config.toml
d_mlp = 704
vocab_size = 8192
activation = "swiglu"
rope_base = 10000.0
attn_scale = 0.0884
parallel_block = false
init_std_qkv = 0.0259
init_std_up = 0.0259
init_std_down = 0.0156
Each number is 128 + 24 x the weight over its row's rms, rounded and kept within 0 to 255. Layers, rows and columns count from 0. Numbers have three digits each. The size before them is the row's rms in percent of the matrix's.

# layer 4 MLP gate, 704x256, rms 0.161, rows 255-271, columns 128-255
093:114096144152164125167127146102074093071100078130121108095083133101126139151154149077141105139143150152119173139140137147152125120102123147108136147081113098153087123134150173157165109106116090099089123097087121156143103138103162113177120161116142107119136152162123118090155098149125126126147101154113133124100105137158127127139151143136126122115150120110125109070184085182153172099158
098:164111138119103097092155154138123127180111140085121136140185109139124112152106113163123148116110107129109141175139153076133098147104136135131121170142096129139168113131092145147136136162128111092137118155134168129104172076142113105140142095142099097116100121148158190102142127167110122102141127120104136115119119124159151138102116125141126098125157108120167123150124131094100162133118
100:127148145169102134126121133133158104131120113154143151131140087137119153182125111136148134117185113130120108133113084145140151132128110111151181109139133117167180069136132104083080142161139129119094119142193129122160090070145171148168120160133093169149124119132091105114143108117141132128119131160124170122118160159135123096077152164089136139103097079092087126085139152110146185134106
099:134113132095082105139176158138109134115113122129117149090153129140151163152122105164142090155134143109153130119146108097090127071127126128150152137107146137139136130156154120164115130115163136106152132143116126094112145111146083136119127130131147118134115130135116107073135145113149156135119137122119153182117140115122150074122119118120133133100175129121152115116120096109174099158112
101:133156128072141091110146162167147103114117132147139134107103115116187113157157118090130094118155137164171112111136139120117148121166097116118134125111156118140166121110122122099130152110115126089146136136170112111117112094179119149113145138113147102128144100080121150102168176174112108126127175139180128124122139109105136112117096129102104123163142137150154091153147121135089163139127
097:131142137149106097157123134172152150153112146106118160145109168123117142137092120142106104137123117137068110138154138105114089147074093147120165111141133150096144088133116107129137114129152104097131086081114049149144090097109114122083129136148139134187116130091111131148141179135104135136175114113157126072108082115119118146146148149125130119148118120137118137109095151136117121126117
102:129104126093131105138170086167139152113132091125073133126088108108168170151143150115124086137112113117125135151110165108114130101184143120095115137145111142112121142115159163162190143154095162131114150088134128131111104138122162125115109132109096079114134127124139130111143147139089147131149142121098112093163115153102118148142150131109108170140102137090097115139082127139172158115117
088:156161137145085116110117136152175070074135082168115104144153144155111126138109129166120112113132105091120105111155116092120082177199138130167144124107125181157145101155131127138094156123133165128151083147127098143166138143118098116103151095098123077140141092112138102139130122112130089182122102105130116142099158115138108162108128160151092118140115152149121133138154111130137098157125
096:103124112120151147120122070118131116135082100127126172146091099111132116129100137101131113064122138152135150138073134127122116096086184133119146140118149132164118145111120130111144156156130175135113137138128120104139125121137168123141149091150145163150134127126111183119081079102115167100161150158132128117092123125144159134105134153139131143130150137125115164130134125110110115123175
108:137109138124114111107073179181166167139137146133154148115145121124134127123074079130119122147096148159153081098108130096099143148098149110132131108076163158104082113126110101104158174162144139154099193113110131107135104123129094159114113101124134120097127120106115144106103133118112122148158119124163113117135176120143151139084133115139109106142141117118128120099117147124135096116104
099:156078154122143122121104168144133106144107102131106159118090151149131088103136124122157118172125154163112125105158149160172117086123160092114177137125121103102142132140141115072105122102150150128114110154124122127155116151082145125135125170137139112165122123097078101189143129142125134096102118146139110087166127127148149142099152109119117149109099155085137197146103111134137138067180
100:113120134172183102116121135174189140142130141127133137168107155152125169123103139077123136131140092121171123121137145135130145130147111102128129155110126159139097148144123144103107172128100135107134111125076130121131129154137104094154144132110130097103109145123113165140087089103103108139134135163087161133150114080131123181135107118118133136117112124115106118108163115131085133134142
098:111140144107120128103114142184105120120146126109148128193148131114141111107165072133125128140123114121096086098120112112133099118125142140095139131110130172126148146076172121122136132151156116151108093174113125091119124098131117129169158108092110105130110158127118147101132111135136110130143192131123145106115126173168131096118164127096106101142144147133144127107097091108097116101108
099:136106125148136109126142139165110185175114123147164205134129119191136138150097114120153155135061093147167137134170137124117154118124121148122129143123119107077146103111117115132115156171105158132173116116106099110149155105139119168113091127102170148160142117166149115143088111109138160155136151098120113161129124154121148134118111188131128115134134133123141144120122100153087155122101
103:152116108120132125101141115131114125178123128111119110163115143120143095162088113081146156149131105083099178120170132133112140156161105121086137170148142139134140136110108147150100121170133139112118145141138159077112100141132125122112169105155146115099147143135143121045133159122085105137137121127133129131150121074149147099129143104101078170092164138184097131162168171124129173098116
100:131129191160126080083133129133134161170115123109146159113123144062083102098123155130178142156111124115116101150122118085130114117151137121144156095094088122114133112123140100159136093154114128091169142137121124139117125131112138165133110115152111148145099097119092181123154114127154131129139132100110109135102139142082128104101119124158117123088163124120160095112144107149145160105184
097:169131134098117141119140143092090160139179119145109123128105174148139104153124124143151093133108144117118101119111129132145106118133153086114150137129104118148156141136108100143186142123145142146129113098099138149132143140133120133116133148130132112134104168116111130175168119096135113154112121125177122163122103136108140147148145158107110067132134140125145147106122158119143086130149
# layer 4 MLP up, 704x256, rms 0.17, rows 255-271, columns 128-255
096:146143145163166137077142097130125144144139117148118112047128134104151114142148127126159156155125158088176120118163093132130132111107197105176110109175205100132099114118082103117131155147089104188123107150165118142132147172114127158140120140137121140127139165136121151147159101111110117173094132156112116161097131120093138138119131107132140165172162103121106125119139137069118143142116
102:130122111134122120146135120141110138131127091162105145174128113154127116118147141127147080138147113134122120153119125145196140082124140147149074144078141129120172100106110126097134116135109122123111119088180092137127097110086111139155155131119160150145109159108092134150152121156124103146095157166128105135139181123155149135147133146191128144108125137074106192113130118192093113122159
104:110095158144191136123078159125143146153157151107130090139106114105156073084117118130115127128141078114123150115138192149123114141148145104174130110166155145169106143143096129115144132104148140134133107119114105122136127159097129163114137106124135164167101130204125138148153137112166116116113139115113111097112154088114142106136098107143127169104109113136142125075106145146096126145131
098:101141109109161109145153108065131141119070139141120078105126175159084140160102141102105134129127088130135147127119109121107135081133161098129152141096084083089185142163140126099162114138106166113129082148112132129138140146151148147104110138104132190131107130121074150141142141124114105145150209130159138092138118126159140144109131170141115092147108122131122092100169151124112127153128
092:106133110156156142146142112090120156122149110099133129161110139125085139135152090148127147143137115122167102119133095097107122142111120135168114152141120088136117100105093124142145147138163129140147126158161113140123159148156115146075121149106135122064110133118138100165119155112130132162130119104112154186155136107116101086124122118121134105143105155133148179136095156109173105140102
097:105137137102174126123138152127113132119144084131124114120161121159136156139149153151141180165133167143154156129109101088096097130153117165152160125186095133084111142138167112089151173140142132147153174131124125127134117130140164124157155116159127061165147139111149153092131078106169149133143109124140111115101133137061141106166101158126124080164156157161137109165106106116187120135138
096:126148127151113151182145101063149128151144167104149114133134157116155084136141092110107148128145081151143126095119107129124149133142121163139122106100100141132129146146104094199114096107123153149119161143137116103148168137112099129118131130128135125103083132107127095107122130138071144111143084141151144140125113117112130094072103193136132119131090137090173123112124119126144131122151
099:070142134107125091063134134142128100089120161161153144125128113118122160144082099125149131114109145117112166090138148109142148155121143123112142138096154141129140117156089159154133106148100137108160104118141105189095141098080172158146135104167151095147093126136164112109098110131126076142089144156140062103113140140124148132114141143097126120177081141166158084118134132154099098126149
098:119154116088139137120133143140121140117124119124153183106138119125117130157164156142117118125125142088122166163149145115113131124122150133157155127157134147112111163132148109144112132137085140119165128081123171137165100126130138102112124179104148125156114150158140133128137149102132149179137122092173166116128116109127141163129159111122168116141167207120105129139146114118155116127143
098:165126150140145121113097156130140127163123136149150129095149141122133138099131135131073133116160110111118136142121102123145123153113148087124109126099080159114118134145139109134150156124120162171132075161126097127084154128140143153138145099142123135142080120147097130132133098132159085130111138113119107169125149131151125142155189136115097107165095162124164144153142104104151128131125
105:151132119118135114111109181082130066119142117168122137104129138167138131185123124102135143147164116120074111073137132149100164116132136106095139153122110128152155146159117150142135080134089137140114128125123124114126159116151147134113108094116108051096104139164133097154154173122177111140150085086131163110084131090131137102146130130160141147163160116130130155137111107152106085144148
105:146130134079144190116127122137185134140132164112101147153122132106171116146162112126144088103128162132138137111120122150140114126108117138108108091114145103157134130132143123156148130093122171094089140123142118131138157108113159090086130118155106130121132148153126126116111138122119113113137093140107086113119094120146079130133092109119145158106108141125136152118084147112110153153031
096:116133135093091152117097153134126109135134134117126100130117155124094088086108104127143109118155102131116093125149131147134138169145121112109114101128163140124168108106093108114173106132108175121129126132118129107123111155071111155193133119169118113117128160109113166093134113130070152144155128151135147129118090154155154163156152075140155105156120083103140170129100129120080135159109
103:091118119134110162061194100089107109119171146191122158128124122112154179149125137091138127123095177110116126115110128135158125093106108145148126115149098128182162112139127149126118104110138145157160105130137093136110075125077150121126156135147082127119156115114115157109148114110108093127132106165149134149150147133131108109120132120135122145162164159148109118102164129107170126167129
102:129149148100088134121114139118102137079089101140141188135133104185102091107166146113170126129114081142121124147102067090099160134115134111089129169135127138154168129080123122136110108105126169126128104101084161093116134141099076114129167152147170129128172096100103138118154166118125124160126133115150125106107150109099164122080144126154111169109145137149145149192135103122171119167153
099:131121178168122154136117151123088118139074104112130169154134181128094101121160118148095140112129148141067112118108160137151142122143129137155154092080149123117145161068126150124109103132104138086180158142127117110098111138148143140125117148145133146139127163139112141129158137092104212138159156119134137131120138158116100147149124132111161132100100127154135121101119114138112099119169
103:113123170124135171131112133125138162088100107133105126147148147133101133182134083109137143150181156180119159140087122123132136124061142106088120174128113190099113155071128120137171178081166120133112134153134129125128166102133147118132139123137130140153142141171150144143118144139148132108156115121110143141137135147134081153126123120120129142167115172126111151129123110102094124119085
# layer 4 MLP down (transposed), 704x256, rms 0.146, rows 255-271, columns 128-255
094:125133138102158193126125152155163087100134120099115123159168125111145106118151165132069127144120105146144124138136123131095106106075133147065152124076138143108137150121138130149160155075114132122093171154109102123126137132170114098097139078165122107105119067141106182124101100159132128124167116130124103165137145134150139165128143162142148173128137127147141129116129082118121114146163
099:114160099117168118101116118095106144145156156150114095165125200137150116129079146076144126130139115106109127134109141111132133116112142132131081083104136142120097160168113152148171104132135152121092108171139121130136139154149115168148106114161226126144123134097106130135141149145158138133166126179159140125145117131120117167158094135158112121148132175127102090147089136120106122115134
103:144111159157159140135119150145134153199134172116142080144119123151125106117088119130070124166147106135150127073156100155122098098132173135149140134126150126132145149169129159127117090074116127130141095124085107150099127103161122119127082101118121145125108103067100153163139100119120129165121132156114114151152113143122154149122125149123135122135135128130114113112111129147145103156134
102:164153136104166126172106126121097049167168110159107128140156143098104126102119096133133155116146093130122119168134152138137111174093135153164149141083124124102124110110093171091143103102116125117164122136081094144146170110118087104122155128109082111161135177175135103126112174061114138141129170151186092136130133144131147137181160099100110097127138115162154109127152160148121141146141
098:129130154122120122143100134144120091132102165095099120072148142072163091133125130115135127123121102095140111118101082114182142141103156123148147073113121154160097112114100095141124153084133132154129148122093124096119157159112103105162161105144132117109129113122155110127153133128128128151134135146165127153226094084133176134088135124093102118154136114147126114127111118131130128147108
099:135109158109144135116157120120142068144135106146102099120117128156105144130114092161121138123145124134116147121123140115146153092141148121111072149110131120142131110071159142076098163121099161091166188120138138153183173120120171112172143140159143093094116133123068112127144080158138109123119092123127126162136148106116115150143150128153117080139152131101124072096133130139111113137120
100:132125098123129074158113141130103152130139122132119145193123123113134170182126137138154118130132099113136102121083132121114189091110133137163119159127141116093116137127143172152117137101151152114137154094126107078138117137069117122072141105112101137146132145136135127140140152148131111152106132119166148146113142110135115089102139157083119099147173107113143158096118147122107172139083
093:134128127119126080119102147153123126164146152116112149115101137135130151137153092110128089123131123146172137092093105116148124118121140107139103098122149122087153113174155096123098107131163116156083165123137113114130157123131095163106107190120117105155143155153071176094131104088156098116141148125133172095097119103129157109119119088138119133120126131140156195109145147150175130137119
101:118122097113157148111118135138126145137095103102138074130149114163128102096096155146134146090141101099138167088152117181105172124096128141124121058109130135120133116149140123165138119130116110122156113147129110114133159095099132125147107124149142115118125130077158084131137118119157166130087130163096095145125171127154108112152145104073123138111113100133110130142118145081130149136085
100:131116098100129114159111074149153160154128116121132120130123122091156148107114123137060125121126115110145118134122100129133101126168131111137108099124155167156142110151131126083146136097116132124135180102118150139130142103103103145130140147131131090165125155153103131144172095208150090135126144092162098124198098110103153120117121103112120105107160128082142139122122112148127135134133
097:165130138114164124131137134158128105084141173161096159131124111138129115142132138168144153142106160157130098150106145123144140121099114100159101118133118074153154145092131151157125134134103112117130134157139206156163147120144121077091119144158132134106138120120174125100142097122097136196152127116109092151091162139158109117113095148150131095153155140079122122130085127101089080121114
101:113152147177134158164145122109152137127108158095111119111158150089124136093136142167137111118097130106135116143123090124145142118144107148139139109123125195133140119114109100144118146128090112086074124130112163164109139128088076160098128118118127117149112170100093109163110163047137121140091173123120124130100104133123137133155129126119099109089150155136156098135115127111153119135153
098:113129127141148128127123139152098119111162121087129145150145108129153126142116081087106086145126113130129151120127138171155178096078134117140146062137084118146128131086138089126128150128154157135141121130156132127137179126112161142159106104100102092148070135132133143156109129083153121113101129175112138133108114149133118108078143159129133089172128166144131122125146089154104090114111
107:129170070133129153163180101093120106126114135149108147095077126141140148132110116110174120132099124169132160132153141122107124115184112149106137106158118124100117131081132109078146159143104117119170135114104136168120124155116093131128128147160103113117112089165118176129117147109124124104134123115090159140131119151163138113098153109138112088151110103099078176153072145147151108165095
096:120112144121142115145125142058150118151094162117113155146120103154159084108110118121139127118136140099166148133125104108138145125156133129119127128115156093130133132106146071162135133093135139130119097117116175152085107106095134126074183145106088127112120154135088157147127148082129138134201136136096116147124143131164141140146156127134148109165132088135122145154108143116131117102133
094:136123150097143119149116111151103111145106137138122105128118145166154137129110157115096095146152105159109099151114142136156109108140145182107149125153127150146157156138138158132119159083130139139109122102145117133069110093154148110115157145130097130130124153133116123155132148150129108165157151126148123120106071136139081098116110116115148135103129133168108116114093149137132118171130
100:113143164155143164155150203113103130099161118140143137115136096140090138139112139154106190115151128160155107092111122103139105134126095135114148135112131112119119149139131157094161122128155093113160140170114165129122111142096156153123121157102117154152152114156159145124156114105172152127123112104150125099114145096115153123119131106113113143114123088129155089119145156123112143120144